config.yaml
num_hidden_layers: 16
hidden_size: 96
num_attention_heads: 3
num_key_value_heads: 1
head_dim: 32
intermediate_size: 384
vocab_size: 1024
hidden_act: "silu"
norm: "rmsnorm"
norm_place: "pre"
norm_eps: 1e-05
positions: "rope"
rope_theta: 10000.0
rope_fraction: 1.0
qk_norm: false
attn_scale: 0.177
bias: "none"
tie_word_embeddings: false
parallel_block: false
init: "trunc"
init_std_qkv: 0.0904
init_std_o: 0.016
init_std_up: 0.0904
init_std_down: 0.00799
optimizer: "soap_variant"
learning_rate: 0.00788
lr_mult_qkv: 0.7
beta1: 0.95
beta2: 0.95
lr_head: 0.00768
max_grad_norm: 2.0
warmup_steps: 200
schedule: "wsd"
decay_fraction: 1.0
decay_shape: "sqrt"
final_lr_fraction: 0.1
batch_tokens: 16384
max_seq_len: 512
doc_mask: false
train_tokens: 102400000
max_steps: 6250
dataset: "wikipedia_en"
Each number is 200 + 20 x the weight over its row's rms, rounded and kept within 0 to 999. Layers, rows and columns count from 0. The size before them is the row's rms in percent of the matrix's.

# layer 5 MLP down (transposed), 384x96, rms 0.198, rows 247-283, columns 0-95
094,182,176,195,207,169,195,206,184,222,184,193,173,195,217,187,212,193,191,151,269,191,188,187,168,191,229,182,227,236,221,216,191,198,161,220,229,165,209,188,196,199,226,194,172,206,204,174,193,189,193,190,172,188,192,224,184,169,234,184,207,194,171,168,208,203,187,212,207,237,237,204,219,201,206,198,204,182,203,207,188,202,202,196,208,238,208,189,214,182,210,194,221,203,196,232,213
093,170,179,171,192,206,205,247,205,226,186,188,206,188,211,205,233,190,211,197,205,169,201,172,202,170,199,211,194,205,158,235,168,193,171,226,198,171,189,192,221,200,234,235,172,212,201,169,185,234,211,199,189,189,201,219,204,182,186,205,220,170,180,216,143,217,225,226,227,203,237,194,216,214,206,179,201,208,213,195,181,203,207,170,174,219,190,205,208,196,221,197,215,184,193,177,205
092,214,175,190,218,191,163,185,197,205,217,241,187,187,196,204,208,175,193,245,192,210,196,192,177,205,233,187,209,173,183,225,204,216,222,182,213,207,183,195,218,214,190,154,156,205,190,191,191,194,198,199,184,207,172,209,174,162,223,196,196,202,167,181,175,225,190,202,198,210,152,220,172,193,195,194,195,198,215,217,177,159,237,193,204,196,222,198,184,192,161,217,190,194,221,181,156
097,232,182,224,174,206,215,179,171,189,239,208,186,189,201,197,198,225,190,204,189,209,207,211,192,232,195,221,185,193,194,198,173,195,199,197,219,197,202,212,221,167,174,215,201,234,222,200,184,236,186,165,184,213,179,194,210,191,172,196,185,187,216,187,210,178,206,196,173,196,208,155,193,152,194,207,205,238,193,198,193,205,171,175,203,206,222,186,223,238,194,142,237,232,215,213,182
088,191,225,198,233,161,190,209,214,175,192,223,230,185,235,193,195,209,214,161,194,222,209,208,225,188,192,244,218,193,217,185,220,188,179,205,229,185,188,199,195,193,169,185,200,196,230,199,184,190,222,203,218,203,214,205,159,178,193,204,223,206,208,208,181,166,203,198,201,221,192,201,168,218,200,246,185,237,210,186,230,180,197,206,214,206,204,209,195,224,156,211,212,225,242,189,158
100,198,205,186,232,203,205,201,209,167,210,228,198,228,224,147,213,218,224,204,184,220,225,186,184,198,190,222,177,209,170,221,188,204,203,219,213,197,216,202,238,199,212,218,225,229,231,183,184,201,182,181,216,212,207,184,198,203,198,262,184,218,223,190,163,232,207,218,170,205,213,222,195,206,223,199,184,208,200,210,202,200,219,185,215,179,189,215,210,188,158,217,196,226,227,250,197
093,187,205,224,223,242,194,171,238,213,222,170,210,206,151,190,193,224,190,156,226,208,202,176,200,203,225,197,219,223,171,240,195,183,200,236,199,219,204,183,212,201,183,209,179,196,191,219,219,159,215,193,219,210,212,186,207,170,202,203,196,204,171,207,168,170,192,238,175,211,200,218,223,200,203,200,207,232,202,206,189,191,159,218,183,211,208,189,195,173,223,168,209,209,196,219,180
084,226,194,172,219,197,218,185,184,213,173,194,157,171,208,171,191,214,192,190,208,183,175,192,209,198,174,177,220,204,196,201,168,208,184,236,210,219,195,201,236,167,212,189,178,192,156,234,194,199,216,193,183,191,208,195,185,217,192,202,162,167,213,211,156,174,183,156,198,202,205,207,205,200,175,177,197,213,233,215,187,215,226,201,193,219,210,210,229,191,188,167,229,217,220,165,186
094,181,201,206,186,208,182,208,156,159,215,197,211,180,213,224,187,205,194,231,183,216,188,210,191,183,199,230,202,178,182,215,179,212,212,217,252,252,227,235,205,201,177,184,156,228,209,206,206,202,256,220,154,213,230,187,188,227,207,206,194,197,203,214,211,213,207,179,193,196,215,220,220,210,199,183,194,216,209,189,225,184,190,176,206,202,186,215,226,217,227,184,205,177,206,195,222
124,171,245,190,164,190,213,194,200,212,196,204,195,251,203,230,165,221,211,177,203,199,217,184,209,205,198,216,193,201,186,236,213,203,207,225,210,230,215,198,240,184,176,184,204,197,198,248,194,203,166,204,182,226,214,184,221,181,188,191,208,187,178,187,216,219,173,162,189,212,216,187,204,223,202,229,207,184,161,198,188,209,190,215,225,198,214,181,215,199,197,165,158,192,200,158,193
096,177,182,194,182,175,190,189,192,196,220,200,213,213,200,200,211,190,200,163,218,175,253,221,212,205,215,196,182,208,179,193,204,203,208,232,207,207,207,194,204,228,218,217,214,215,212,177,164,175,184,192,165,194,191,184,162,212,218,199,181,189,172,169,189,209,214,197,160,193,188,212,212,195,183,231,166,229,223,182,204,186,157,190,168,160,243,183,169,180,209,167,189,212,189,190,206
101,199,186,159,197,189,206,170,214,201,207,215,227,190,214,200,230,204,186,190,214,201,172,187,204,202,224,222,188,184,198,193,231,185,179,197,208,189,196,155,222,154,234,189,220,229,178,242,192,177,230,208,182,212,181,210,198,199,217,200,218,195,218,187,204,219,205,219,210,204,175,224,213,191,199,243,201,179,203,242,194,155,194,215,213,218,192,159,218,232,215,223,192,208,233,213,173
092,214,193,206,214,182,176,184,147,181,201,174,196,164,203,195,164,180,168,188,216,191,189,213,223,201,223,241,240,187,224,171,231,235,174,194,220,208,193,222,205,182,179,211,219,197,173,211,202,155,184,215,209,191,166,181,189,216,182,196,215,197,221,203,180,198,178,176,205,201,220,202,229,211,206,161,194,212,197,190,178,198,210,201,199,216,243,189,217,223,188,174,214,233,205,197,194
103,181,206,210,191,203,209,206,220,191,214,197,203,220,215,187,193,203,206,213,162,194,205,170,210,157,182,173,218,213,214,176,167,200,183,207,185,205,195,189,185,160,209,189,199,219,228,181,181,216,169,179,227,169,181,208,178,147,171,205,193,196,199,215,182,201,184,204,192,234,220,209,198,209,173,172,219,199,155,211,225,157,214,194,173,206,220,193,233,202,204,196,202,243,205,242,215
092,190,187,203,211,169,156,202,226,202,247,191,201,207,210,168,167,215,188,218,218,224,199,176,144,197,194,194,210,200,212,176,218,197,219,200,225,195,182,205,202,194,171,197,184,176,198,206,186,225,216,209,222,224,183,158,186,250,186,211,196,207,196,214,239,199,219,188,225,226,210,209,222,211,228,180,198,202,183,195,199,196,174,181,224,204,221,184,203,196,204,208,194,264,211,217,200
094,192,178,213,171,165,254,196,187,176,195,175,221,211,193,197,209,174,212,199,232,192,217,188,215,219,196,204,207,215,162,198,211,183,175,223,217,198,176,209,178,172,181,218,183,229,180,202,182,189,177,219,205,209,178,210,200,229,241,172,202,217,208,201,178,222,189,231,190,212,210,166,160,203,180,184,231,226,224,158,189,160,169,191,206,200,200,214,206,219,199,191,204,178,197,178,200
105,242,210,219,203,177,179,205,179,197,216,233,198,218,168,185,201,187,208,231,177,204,187,194,208,220,233,220,206,204,194,226,193,191,223,213,191,216,238,216,182,201,182,268,190,161,198,208,194,198,199,200,200,185,204,199,217,178,199,207,202,197,197,193,216,214,192,194,184,213,218,213,168,198,201,185,212,207,181,174,214,237,183,173,259,239,194,166,233,211,199,207,163,199,212,182,189
080,204,192,151,222,178,201,196,184,189,183,187,233,217,198,216,235,216,194,187,218,200,200,226,211,208,216,193,168,190,235,179,213,187,196,210,218,205,180,217,198,195,206,220,225,212,223,210,205,204,193,206,184,205,191,173,204,248,172,198,249,175,162,200,143,228,188,225,174,174,204,208,185,201,195,222,199,204,239,194,199,196,219,216,194,222,199,234,224,157,207,184,212,182,200,185,187
106,224,244,213,176,220,214,190,204,192,184,204,204,197,221,205,199,206,217,232,162,197,192,194,180,197,155,180,215,185,193,180,221,237,170,201,191,213,198,200,195,210,180,222,209,193,250,212,202,230,218,188,208,267,209,192,206,186,191,171,196,211,180,209,212,234,216,187,195,196,234,232,211,191,235,175,206,199,200,199,179,182,179,199,165,178,201,204,182,193,189,206,189,219,169,175,167
106,198,185,257,179,234,169,151,212,189,193,192,210,166,236,217,231,196,190,209,194,189,211,232,178,232,211,159,231,203,202,188,189,238,204,222,203,172,223,207,178,200,214,208,187,187,202,224,189,225,205,185,179,213,182,194,215,211,167,165,187,210,199,241,192,231,180,175,194,199,178,231,222,193,183,197,185,197,197,214,226,182,192,185,207,205,199,183,185,178,188,184,210,190,193,182,207
107,198,218,200,170,207,204,180,184,214,167,194,201,201,220,197,239,178,207,243,199,206,181,222,190,210,207,188,202,170,215,186,199,210,231,174,181,200,166,236,180,186,201,215,165,169,194,211,202,167,227,230,186,184,165,203,227,201,207,198,200,189,229,198,230,209,202,205,195,206,141,160,202,198,216,200,206,201,203,198,216,185,234,191,201,243,222,220,163,211,207,213,186,173,202,204,171
106,169,178,223,207,217,187,162,197,188,198,213,200,192,196,206,196,168,187,205,211,198,198,225,212,211,193,211,196,176,230,205,193,202,199,205,204,193,201,197,203,210,219,200,204,186,183,172,187,220,246,219,199,203,228,243,223,173,194,237,175,191,172,155,178,201,190,194,192,230,223,190,184,180,220,214,180,216,198,254,198,202,232,195,239,164,191,160,191,223,202,188,178,194,160,178,177
091,180,203,169,164,205,198,201,188,232,231,226,217,183,166,208,193,196,223,191,169,179,200,182,203,235,179,182,162,227,217,229,208,182,209,229,169,222,208,200,166,222,224,216,202,169,210,211,196,196,188,172,205,212,184,189,226,236,194,234,208,212,196,224,211,185,206,211,155,212,185,194,218,182,161,183,199,199,199,198,197,218,222,187,224,225,186,224,182,170,176,188,176,211,217,206,203
086,177,175,172,195,200,199,174,185,195,177,192,214,209,208,217,232,213,167,213,163,217,232,179,218,198,219,240,196,212,187,190,207,177,170,210,188,226,202,194,200,215,214,223,221,175,234,220,177,208,220,192,207,177,183,184,201,203,210,199,226,228,203,193,197,194,191,223,171,155,218,154,195,204,180,194,170,197,216,230,186,226,182,194,192,215,235,218,184,174,199,182,208,213,256,189,198
103,209,140,237,207,233,231,207,182,208,197,242,191,194,202,224,189,183,203,208,217,218,193,219,201,186,243,204,171,182,205,206,204,193,231,213,171,186,184,190,202,176,200,185,156,192,216,197,212,173,203,219,194,197,235,193,204,189,221,188,174,207,204,168,203,182,180,204,163,227,185,223,221,182,218,205,192,203,215,227,227,177,186,189,198,232,216,242,187,210,178,194,186,195,170,215,219
103,199,188,202,180,193,200,207,220,219,191,194,153,211,244,206,181,163,174,189,201,176,234,211,214,230,240,217,198,153,199,247,192,230,188,203,193,178,211,234,158,200,234,208,165,191,208,213,207,228,188,196,212,224,211,199,205,204,220,199,189,188,222,170,192,176,202,237,197,184,174,209,208,198,172,171,195,190,220,203,186,195,210,202,187,208,204,177,212,227,196,199,234,192,229,204,189
103,190,201,247,233,174,200,187,196,165,206,231,199,223,191,189,196,201,168,207,229,188,191,212,195,216,213,200,187,213,218,200,162,177,175,199,205,176,210,214,188,194,214,175,194,217,180,209,206,175,211,219,234,223,225,172,238,147,199,165,191,205,193,198,235,234,196,201,194,194,217,201,185,223,173,183,192,207,212,173,214,229,185,223,216,209,183,241,207,200,203,205,214,168,208,217,166
121,225,216,172,214,180,206,179,245,199,185,170,211,213,200,189,197,179,228,165,209,179,223,154,201,233,161,199,203,201,171,216,215,181,202,181,187,191,208,222,201,215,204,217,208,192,211,219,225,170,210,209,179,179,202,171,174,193,175,216,200,227,175,224,220,221,187,213,178,201,214,216,164,176,202,193,193,187,162,201,211,212,183,143,181,165,222,171,188,211,189,193,199,203,205,209,200
110,178,208,208,200,137,173,168,171,212,212,202,229,228,218,173,191,199,188,194,209,177,226,236,210,223,213,201,231,178,181,178,172,168,211,214,228,201,191,174,175,181,177,191,203,208,207,218,202,196,171,165,211,209,195,209,186,223,182,192,223,224,216,196,176,208,174,205,196,184,210,203,179,210,213,232,201,237,237,193,176,184,190,163,197,195,188,190,212,239,221,185,201,187,213,189,190
096,253,246,211,209,255,186,150,206,200,191,180,186,236,237,184,224,185,222,203,185,196,209,161,191,213,212,202,212,208,206,179,193,217,166,202,189,165,228,203,162,186,229,213,202,225,176,210,217,213,214,197,208,198,241,214,205,209,186,191,220,211,204,209,186,214,215,190,211,172,210,234,230,185,205,210,218,193,187,181,184,194,223,192,212,198,234,225,188,192,204,198,202,189,191,200,205
120,205,195,186,180,198,174,163,200,222,223,160,211,158,232,212,228,167,225,221,206,197,214,230,242,198,181,193,239,196,225,208,207,211,183,185,205,196,215,219,203,201,196,226,174,156,188,219,206,201,201,214,208,220,194,199,246,199,204,195,206,233,195,180,209,233,216,200,214,233,219,199,221,227,181,207,204,217,162,191,209,198,192,189,211,179,169,194,196,238,228,208,198,207,164,208,202
106,220,200,202,227,199,192,161,206,224,201,226,185,206,202,212,191,200,183,189,215,213,196,217,238,200,154,219,226,207,186,247,184,212,179,213,198,230,189,202,225,194,225,223,193,185,191,191,210,216,204,253,225,221,178,184,178,187,198,214,218,220,170,232,161,172,197,191,201,176,200,185,199,187,164,210,184,205,199,235,226,212,212,177,215,243,205,229,191,192,215,186,225,198,205,203,168
096,183,201,185,181,162,170,188,180,183,173,214,189,216,194,163,197,176,185,171,192,173,189,202,174,207,202,187,180,201,243,188,192,193,213,178,202,185,197,212,206,168,197,199,173,226,194,202,191,217,187,194,198,219,192,168,166,231,232,226,236,211,211,186,202,190,236,226,191,223,209,181,192,173,200,198,239,189,229,180,226,197,179,177,242,231,216,201,179,210,221,192,238,204,219,213,198
108,222,203,202,225,203,180,196,205,199,184,192,207,178,208,186,227,177,187,175,205,199,214,203,172,187,187,222,212,188,215,196,206,216,210,232,189,228,179,202,240,193,184,197,233,166,207,172,243,179,201,199,139,222,191,185,174,206,178,183,180,218,208,165,181,167,203,249,186,192,211,208,223,206,188,173,220,188,214,215,222,212,186,228,180,206,211,188,228,191,180,160,206,175,222,206,210
098,201,231,192,202,193,190,175,206,193,215,181,210,210,189,232,210,208,217,214,207,213,190,194,205,219,199,199,205,213,226,187,252,206,228,181,235,211,213,179,222,181,218,241,224,154,224,193,170,194,206,185,224,217,173,190,217,241,191,238,193,246,203,216,197,165,182,217,200,200,201,231,232,231,216,191,180,189,221,182,177,173,186,194,197,211,205,216,179,203,205,213,197,186,193,245,189
103,221,208,199,208,175,209,171,193,188,193,205,210,173,233,206,221,172,218,199,199,193,204,181,189,209,181,164,201,181,205,201,217,183,202,219,183,208,172,183,208,227,208,245,207,195,172,184,224,222,226,245,230,224,200,171,176,224,225,184,195,224,194,232,191,209,209,220,175,223,187,192,194,228,154,202,247,226,187,183,207,191,194,164,203,216,239,167,210,188,184,184,206,206,202,205,212
083,189,153,180,210,213,175,225,203,199,221,190,220,160,204,178,219,200,149,195,194,217,202,169,206,217,183,208,177,192,194,178,185,217,240,194,198,199,201,182,200,178,187,204,245,224,218,175,223,181,195,219,162,211,224,234,168,190,228,184,196,203,213,211,190,211,162,185,187,187,181,188,197,203,216,166,190,212,204,229,205,221,210,170,173,183,180,214,211,197,201,210,207,198,249,188,208
# layer 5 MLP up, 384x96, rms 0.257, rows 248-283, columns 0-95
092,221,208,225,184,198,193,194,220,202,239,188,192,174,225,204,165,209,173,218,216,202,196,233,189,226,231,174,210,203,224,223,199,239,210,195,215,194,215,207,206,207,199,180,218,178,203,184,196,239,203,233,212,176,180,199,189,195,211,224,200,139,170,196,201,202,178,226,200,185,202,227,223,208,209,183,178,207,206,206,178,225,186,201,184,181,212,225,186,233,171,188,195,190,144,173,182
102,210,187,190,201,228,234,201,227,210,205,184,213,224,201,196,194,240,181,178,231,183,208,228,234,206,206,182,180,201,196,243,216,190,163,176,191,193,214,179,179,193,187,214,198,181,190,238,233,208,147,220,195,204,192,182,172,225,183,182,160,215,237,182,187,220,188,200,180,187,232,201,203,226,200,166,215,196,206,190,181,208,191,206,219,202,160,235,178,219,209,195,206,192,193,214,208
094,210,197,198,180,194,221,245,178,185,224,208,247,200,214,241,183,222,186,163,205,171,179,218,196,214,214,206,203,214,202,202,229,216,169,184,183,193,216,185,206,219,193,193,208,173,172,180,200,204,205,187,207,155,230,179,198,180,195,204,222,203,207,190,206,219,145,181,218,206,213,192,170,221,199,212,168,230,217,228,184,167,223,226,168,224,184,181,205,207,199,221,187,192,201,212,174
104,201,182,194,178,222,202,209,201,202,194,178,199,205,190,195,215,237,153,197,227,220,153,180,204,212,188,142,170,193,213,200,206,199,228,247,205,173,212,199,217,210,219,241,199,185,219,194,205,204,197,207,186,203,250,180,197,205,193,181,191,167,226,202,204,208,176,199,166,194,183,217,215,226,213,197,250,206,184,205,162,205,227,234,210,207,202,213,205,204,205,212,226,211,189,191,187
096,183,197,238,203,227,208,205,202,197,174,193,169,212,207,215,198,197,204,179,166,243,198,182,181,186,160,233,190,196,195,216,193,187,214,200,199,181,193,231,200,178,190,191,215,203,180,201,194,242,239,193,211,203,222,187,191,205,185,185,201,231,201,233,209,209,195,180,268,200,193,203,187,206,177,188,215,206,198,211,191,216,218,231,219,190,213,207,214,173,247,199,147,184,215,186,230
091,193,213,225,226,219,200,182,193,194,254,222,206,209,185,176,174,206,220,176,176,194,169,189,213,222,201,195,242,220,205,196,207,200,205,192,217,180,198,209,179,202,185,219,229,194,209,188,223,170,192,185,218,218,211,157,211,179,184,169,174,206,230,197,170,177,198,201,240,243,216,241,207,213,195,217,217,222,182,215,219,191,220,204,199,170,167,180,185,193,197,180,219,168,183,213,217
099,167,205,238,170,216,222,178,194,217,214,186,195,210,178,208,211,196,199,225,199,208,221,211,217,209,243,216,190,183,177,197,194,221,200,188,200,193,195,186,196,248,203,200,171,179,175,175,216,200,199,231,219,185,206,226,167,194,215,194,244,221,227,158,207,210,210,199,186,223,174,207,216,182,190,222,237,194,216,210,184,197,214,218,184,169,200,198,206,216,222,217,201,184,138,183,170
098,170,217,213,206,223,214,210,175,193,199,224,195,198,192,203,186,205,250,187,202,200,200,198,178,206,221,168,178,211,156,195,212,171,224,171,185,196,183,200,225,222,203,175,154,181,150,166,209,181,198,188,204,180,245,168,216,229,187,202,200,196,216,206,207,163,208,249,211,180,199,221,200,201,173,175,204,229,197,176,207,209,179,205,184,219,212,199,214,199,188,210,209,187,174,220,199
117,237,215,189,205,184,179,163,206,192,211,189,184,191,192,194,195,200,207,151,225,221,213,195,205,179,176,171,195,200,177,213,182,214,203,192,204,222,218,239,213,214,206,211,193,202,197,256,190,177,213,196,189,204,189,235,215,191,205,188,219,190,210,221,196,201,230,221,228,169,236,187,193,207,204,202,203,209,161,199,177,191,247,174,227,202,227,219,191,165,155,197,230,214,205,197,171
094,178,194,214,216,207,173,163,185,226,190,246,151,186,193,202,212,214,217,207,148,187,193,136,213,201,182,206,198,185,216,191,203,175,183,202,179,181,195,191,230,192,191,237,212,217,185,209,218,186,194,208,220,214,246,213,223,201,204,204,204,184,216,230,197,197,224,183,210,195,194,192,221,193,180,189,230,179,179,220,197,224,194,171,179,236,188,227,195,200,205,185,210,194,171,224,189
102,212,207,210,225,217,233,196,200,184,209,197,180,200,221,201,207,227,197,220,167,188,226,209,197,178,175,155,185,183,201,234,199,236,218,176,187,240,199,226,195,217,198,191,190,184,204,148,190,181,203,201,223,204,198,192,194,172,211,214,200,178,188,180,222,163,219,186,222,177,194,217,158,196,183,180,190,176,177,208,189,181,186,201,188,174,186,245,173,152,194,202,212,208,193,228,188
102,171,181,201,202,206,192,233,207,221,180,181,216,198,164,221,195,226,212,194,205,218,198,219,194,192,185,174,169,188,164,187,215,205,204,203,187,209,237,243,176,151,180,220,255,214,229,204,182,179,224,203,207,201,204,236,171,225,226,194,203,197,205,181,212,208,231,225,208,178,214,216,175,216,212,209,206,173,200,220,216,212,197,232,187,214,224,184,186,188,188,173,203,169,201,183,227
100,223,219,203,211,190,210,189,183,205,193,217,208,213,211,225,206,247,215,179,210,204,229,198,170,209,189,205,195,208,202,225,223,240,207,172,249,209,191,212,204,205,190,217,197,218,188,230,240,198,238,206,185,182,179,233,199,206,190,213,215,218,217,190,207,165,225,226,209,181,222,249,227,197,216,229,200,199,221,216,168,182,237,229,189,175,215,195,182,176,200,207,202,169,226,184,203
101,198,208,246,182,168,203,224,224,163,202,208,226,226,200,178,212,222,205,232,232,188,201,194,212,199,195,163,204,195,193,227,183,238,200,175,195,179,218,213,189,178,201,214,199,213,196,200,208,170,142,227,208,209,221,176,183,184,212,203,182,181,178,224,211,168,162,241,199,184,209,204,200,204,191,212,217,193,180,195,192,208,205,186,218,184,207,179,214,227,239,206,229,187,163,217,209
092,243,198,191,186,183,201,224,180,221,200,221,191,189,185,186,206,234,197,179,201,222,217,196,171,234,215,188,210,216,217,195,196,181,193,192,217,227,210,201,195,201,185,250,208,197,199,211,218,176,189,222,211,188,215,178,230,216,247,225,193,199,217,201,225,181,259,201,225,205,223,208,175,204,218,199,203,204,223,239,206,202,229,213,177,242,194,195,222,144,194,200,213,204,178,205,187
103,189,207,218,213,225,230,198,196,239,231,176,193,198,206,171,166,210,189,172,193,240,186,191,223,200,178,224,174,193,206,212,222,237,181,201,177,163,233,230,223,216,162,210,198,204,198,172,204,211,217,195,209,186,192,176,238,179,192,225,187,204,191,214,214,167,203,220,211,184,201,196,171,156,225,215,242,186,194,228,181,172,210,179,195,193,198,224,213,202,193,186,209,178,200,182,197
086,192,196,244,179,218,203,187,189,200,199,206,197,194,163,164,214,186,205,240,201,205,222,175,195,177,207,218,225,184,184,221,219,195,190,181,189,171,197,214,214,207,222,208,180,171,185,194,194,231,208,195,205,193,201,209,205,159,216,186,187,218,177,186,272,167,209,193,221,186,190,185,212,173,206,212,190,198,197,177,211,212,183,190,230,199,166,180,177,224,214,215,148,219,206,202,233
094,170,225,194,178,212,220,203,217,220,193,229,205,223,190,210,180,183,224,201,199,200,230,194,207,213,224,206,207,243,202,218,230,236,209,183,206,213,240,210,212,166,185,233,224,213,213,207,229,166,225,222,176,206,199,213,174,207,226,166,204,206,190,210,216,190,204,195,182,231,191,191,216,205,198,175,189,239,221,203,185,200,175,201,216,221,179,152,222,193,196,227,198,172,156,211,184
099,177,207,228,192,194,220,183,206,211,211,192,186,206,194,224,204,228,199,186,208,198,211,185,183,204,194,160,228,194,207,200,222,205,223,225,165,209,225,197,194,205,169,191,219,176,230,246,237,236,235,222,203,203,229,214,235,199,185,178,221,190,203,200,231,205,211,190,212,166,211,204,186,217,236,217,190,226,201,164,228,173,191,233,189,205,177,191,169,185,188,188,175,183,176,206,230
103,196,193,190,210,206,195,215,216,224,224,236,240,222,167,190,186,210,215,201,209,188,175,201,196,185,203,160,192,202,195,217,224,226,204,198,199,165,200,195,186,201,222,226,247,191,197,175,225,235,170,197,220,191,175,197,180,230,199,209,198,214,217,218,211,217,189,167,206,204,165,191,193,214,201,220,202,203,182,195,240,221,228,211,142,175,187,175,210,223,176,210,197,186,236,172,197
105,193,203,200,207,199,205,190,170,207,212,143,218,203,195,172,204,245,227,182,220,193,160,220,201,197,185,211,184,192,204,175,224,202,198,201,250,205,180,203,208,203,188,185,215,200,216,206,236,205,161,207,196,213,199,203,170,220,185,196,155,182,187,217,205,180,193,238,200,145,212,208,231,201,190,218,196,194,226,175,210,186,180,203,207,194,216,189,201,157,194,224,169,213,229,211,214
101,237,217,244,186,205,214,208,193,198,222,152,216,230,210,223,210,214,185,187,214,207,172,238,202,201,196,162,200,200,216,222,228,208,258,171,238,223,197,183,209,204,188,194,233,225,207,195,200,208,223,209,173,185,205,232,194,188,227,208,188,160,227,189,190,228,209,175,233,189,204,213,214,176,216,209,189,187,184,235,204,214,213,212,227,213,200,190,207,210,210,216,201,190,182,180,202
093,184,200,200,204,193,191,201,229,199,237,196,182,204,190,197,178,185,211,160,189,153,180,211,193,194,186,172,183,145,215,195,200,205,197,153,192,193,177,233,193,250,168,183,188,199,188,192,210,183,146,179,203,201,201,215,214,212,222,194,199,189,201,230,194,188,166,209,233,207,205,188,214,201,203,233,217,202,193,193,179,173,179,210,225,177,188,184,228,173,219,202,214,165,180,206,201
101,200,208,229,183,188,174,211,194,189,231,204,203,234,191,216,199,179,237,208,175,206,220,154,189,224,188,205,198,189,180,209,233,200,169,187,227,220,205,191,189,200,197,175,247,181,154,203,186,192,230,217,164,212,196,202,205,215,185,181,184,236,198,159,169,203,165,173,203,218,222,186,231,224,192,177,176,201,195,201,209,202,210,205,199,183,175,222,184,188,212,199,203,154,213,198,205
095,168,195,226,207,205,185,175,210,189,212,188,185,190,225,194,212,193,201,184,205,182,204,176,258,219,203,199,224,177,182,184,190,199,220,198,153,159,208,202,210,247,212,213,169,184,205,191,191,207,205,190,190,193,193,192,208,196,181,191,178,186,197,199,183,190,207,208,199,176,213,158,183,195,201,243,219,170,142,228,192,189,240,225,187,173,178,185,189,185,201,178,175,184,214,184,175
105,158,208,228,196,187,205,202,189,245,232,179,179,211,189,223,201,202,187,205,171,220,188,191,245,198,185,184,210,187,198,222,228,185,205,205,194,188,219,208,189,194,183,190,222,211,197,242,196,229,243,202,194,208,210,174,211,173,191,152,182,198,184,218,223,191,144,169,208,229,227,222,181,219,208,223,190,199,185,173,197,221,214,204,206,169,214,213,194,210,223,200,191,233,187,185,196
119,212,166,164,210,154,229,198,221,195,208,187,204,248,200,205,172,185,216,193,193,190,210,191,218,208,133,200,184,200,201,202,204,159,209,191,165,196,218,184,190,196,200,215,202,164,196,210,241,176,216,183,201,162,212,175,185,202,176,205,225,236,178,190,199,208,197,202,199,194,175,213,175,206,230,187,221,190,191,196,190,211,191,154,162,196,227,170,198,194,204,207,200,196,188,207,204
101,184,213,219,197,175,205,194,189,202,256,216,168,183,182,189,186,194,230,187,216,204,228,189,200,218,145,195,229,195,192,193,208,179,186,208,234,177,196,209,195,220,187,192,185,223,205,208,215,173,244,195,176,204,204,242,203,164,176,189,186,204,184,183,215,166,208,185,234,216,223,210,217,225,210,209,184,203,192,197,181,198,184,179,196,230,146,210,211,175,186,199,195,194,201,198,239
098,185,155,203,179,206,203,220,201,190,159,165,194,186,135,216,182,215,189,183,216,223,219,224,213,192,176,213,197,181,217,184,233,235,191,205,199,248,211,211,219,207,184,211,206,216,207,232,209,159,208,193,191,194,172,188,185,197,170,175,207,202,226,202,222,201,169,184,201,180,193,204,183,185,197,166,220,221,182,181,190,216,206,229,200,215,227,196,228,207,233,206,193,216,201,215,216
104,189,237,168,185,208,214,182,185,216,218,172,203,196,184,189,202,215,227,204,170,182,214,197,217,216,202,197,211,171,175,221,200,198,164,203,223,190,203,200,174,207,187,220,180,151,233,213,185,175,217,161,202,189,183,199,216,196,205,230,225,187,206,217,176,170,162,174,247,215,211,224,187,178,193,227,194,169,198,227,190,227,238,214,221,182,215,180,213,189,195,188,205,220,183,173,204
104,207,213,210,198,203,186,198,206,215,216,216,240,217,209,187,194,224,160,189,206,194,174,209,209,160,202,192,210,215,175,213,258,189,181,202,198,211,174,204,225,205,224,196,221,211,228,195,191,207,224,227,200,215,156,189,187,213,170,179,160,186,226,225,196,230,196,224,250,205,241,204,199,198,195,209,187,189,218,214,183,227,191,154,188,186,187,215,188,162,201,179,192,206,185,206,188
096,189,202,229,204,222,235,207,174,226,195,198,173,245,174,221,205,177,239,214,221,202,206,185,204,211,175,217,165,231,208,174,208,182,149,193,202,229,225,213,168,184,193,228,199,202,198,218,184,221,187,212,210,202,211,237,180,200,216,184,180,227,205,190,212,199,193,232,206,196,195,190,198,201,161,206,198,212,245,200,167,171,223,195,178,209,165,199,205,189,191,202,218,164,186,191,198
099,228,210,215,193,221,185,192,178,207,226,199,220,195,210,191,225,213,214,172,203,189,179,200,207,235,235,204,186,198,188,238,204,198,213,201,205,183,180,183,186,189,181,207,205,221,184,198,236,212,215,174,223,205,198,194,213,172,187,188,174,201,228,212,240,192,260,195,205,176,219,189,166,177,201,188,162,233,174,209,229,199,183,203,224,180,187,179,227,216,189,212,158,183,192,167,231
106,213,181,250,212,192,203,233,218,186,200,173,185,178,161,206,183,189,203,183,184,185,178,184,223,181,197,206,213,153,183,204,219,225,238,209,221,192,210,173,185,206,207,187,201,187,183,206,209,187,191,179,201,184,134,190,199,198,216,204,179,138,202,200,211,230,187,201,198,194,191,210,195,168,173,212,191,190,194,170,202,205,180,187,159,199,208,207,226,213,191,204,170,206,224,189,172
103,214,198,189,220,210,207,222,199,219,236,210,204,206,190,200,208,171,225,153,175,244,184,206,221,225,147,170,205,188,175,200,185,213,198,191,217,203,215,197,157,185,158,189,220,203,218,193,191,167,178,191,213,195,218,203,211,221,167,196,201,190,188,188,205,268,206,205,204,179,210,196,246,194,194,202,202,203,221,228,209,184,201,175,180,180,194,198,206,218,186,219,199,212,219,175,185
093,192,233,225,199,201,196,165,217,204,199,189,165,239,164,169,200,199,189,186,186,176,199,204,221,189,225,181,234,211,200,185,224,180,180,213,223,194,189,192,215,183,198,215,184,218,182,226,183,201,222,174,252,223,181,213,220,200,188,191,218,238,224,176,183,213,220,206,205,209,184,202,187,198,163,177,160,224,182,172,164,183,185,208,200,217,208,211,238,200,182,200,191,210,166,195,185